config.toml
norm_place = "pre"
rope_base = 1020.0
init_std_qkv = 0.0625
init_std_up = 0.0625
weight_decay = 0.023
schedule = "wsd"
batch_tokens = [8192, 16384, 24576]
Each number is 128 + 32 x the weight over its row's rms, rounded and kept within 0 to 255. Layers, rows and columns count from 0. Numbers have three digits each. The size before them is the row's rms in percent of the matrix's.

# layer 5 MLP down, 64x256, rms 0.143, rows 0-63, columns 224-255
105:168109102141140099085152137150115149108133120078041119159118134144085108171138165151125110212155
089:057112127113077106095160142152149145123170120118149196067148175175128065076130064170154165115132
096:136171136074133168153136160198111097140177116129103142068117141120162099140118164142112069082130
098:127114110142167135198142153133167110117098136132169109133154111154173156167141159119110180117146
090:098118150126117124123153097082164194156143148114144109104105156081158113156043146079185139152119
103:123139127093176111115149096124229129092131169091082111159179117135184128126133126144120054142120
094:115140111111134176148151123102121116130134170092116176201116147123094120140140096165144173112126
109:113155155096142142170146129128133168160128119151187153136121105134111142167145143114103058128206
099:105161105121123142122035099111183071125118107144119158134200099095097139037141051105112098145129
094:114074122140158119170127122106056144135151149114092120098044090102169138099174134102163177149173
103:135127095162185147087197120179191076181172133118158104124186122113146140148144159079096167098165
102:191157138129082155090153135131132132072147101115070145162167136172130133105193153053103131079164
122:121093126119137127103098105127131128089111171104172090146093146115086127123128140128129144144088
091:117172181083174125141128163182080148083098148120128139113128152147031142104118150087168162127123
100:124087098161117110168105128113056137113165143124117160142120111132088094104128103085082097146113
090:125128137160130153166124083139197109126140205078143120121115139151150090120075086158119154144117
099:178118170100106096147133104176074077054125125133135126141174125132098144082168147135145131137080
103:169124159111140153115208069166229158133116134152167080104121080163125175146099121124104059078087
093:129140135134131138144110088098173090141075165187131104146149167182082147078130124127109097056113
108:079096115210046106152124109157108105112169086123143110060099181137122102118161117084102151074121
097:127145185169147185044111139119147154055118108149168140144152157136133122090087131119096139062095
101:192147140130083109159100168099085105113136103111080163105130063086150111133109174083128122097110
096:133092140144110114118097115158158065164130108139183225134132131127105140135080125077105152084091
103:181141154154171132115165148105177099094148136074125102150086128164177134110124111133147095139148
094:106148101102122110171124121101122140109096134144122131086126161156135128197165173145083140120116
097:138153110081136068104133119066175115114168148154164110122160107200105144084154142062199143117144
110:040086161114113142146113099069131190146126149108151183168108184101132197107126075153127094135167
098:108168154153131092156161094061113114170066110183111187129161159071169114172145150127082063213106
105:129027099128121101119157165127178140136143172107097066167108109112126087181131137155140109139113
108:132140131148132121104110154143065184204095086127138088112142124158126136101154148135084088032132
095:147136081132086100136108135163130206133156102080121125155116142127134100113207108130126121123136
096:114102104101155096169166145136127159109104158154102219128164124108139117139152127120133138174132
100:041152154162189129143124151127160116126056087170148125083137114135137138185098136096156173107101
101:163127093151129162130113118097182125177113094122119073139100114125145085127148104161079109152141
098:030063104119122151088106152074069144138124126085081110117149198164156101125169099130141151175152
098:109114126126110143133113152086111066173160127101122047103110175135140166130105135153089108140156
088:105159145137140161178103167157073114149158103159088171155123123122095099086158146076179113170148
091:120186158109115143142139110074105124164135115169119111139131110155114160129173104013136165095151
089:142158144100133163130135120118189065131160115148085127181199059092128157124068147168100107127070
104:129147166092115131106141133142114142164175193109183180136144073128122144119167215183148156171141
098:179142093155103150057110135145142122138149130103134125116077180121117108093142166156129075133118
095:104151083161159128117178081136072157084128151128101119151096158118100152101125109084097123109132
092:169144116128108126093113161144091091081136105136098116147098090195086108130124073138198149072145
104:115111173148103114153182125105191172121106085101191058100156128131143150149055121207135156135092
093:175123110169128157102158132108178090112113130146174073078133095142194102122164120164105081219131
119:158143136155134106202126129139149149107140108110129140099080084107146134104101145109082104099166
100:149149186115181112185198087088114116159108071100121177195132101127094082184098088133094095119096
096:116135106159089159095108112197108149110085061116134150100075139149119088134126115155085105110124
105:139133057154153137192085163103137129140160149113146115092128124135128067135119048116089132232120
096:089108126075189161122128138175127115190097134171151141122069128135131146166148142107180178131106
098:158098123080150080123117120117039125120166130094121128162100111111129054116123135107179147112153
113:164174136097057116119071153166118113145099133142094151161144117146153140140103145168206144163109
115:115124142130124133050092108103122123155125104121108147156127140124144138136132090145081110165065
082:163125148122107130188110122194123135166132103087111083103148096105130125128081119125110162099144
108:113147091165127175134108110182147142189078176146121172112109116114140186143146163147141128167165
112:109113109114163094121065106081092141092135126112151090128104089102175114107142146144131150088135
092:131119150176124097182108160136064092082137128182125128113138160074146161133132110139087140169163
101:172114109109071114049050115095135170006125128135114100123158123115059149108155109141112142159149
096:155127154117186183118112128176147139138145212166142144166143150148113095111131173123197120087133
094:099148164102093103157170116105179178102148145151116152113153124108098162194096156120137129094113
107:141073099111131121133158125139094138116117123114133114128138087081116101163108105166188122214149
099:110157142099120113121130120200110094158178112149075116128142111159109115125107116072212222139142
103:149135060146099158151179145099090083168137107118147109070075122092116082113109064064134178109106
106:139112169134151122108136117110102153108088147163141144168176114025130168155152087185193159170096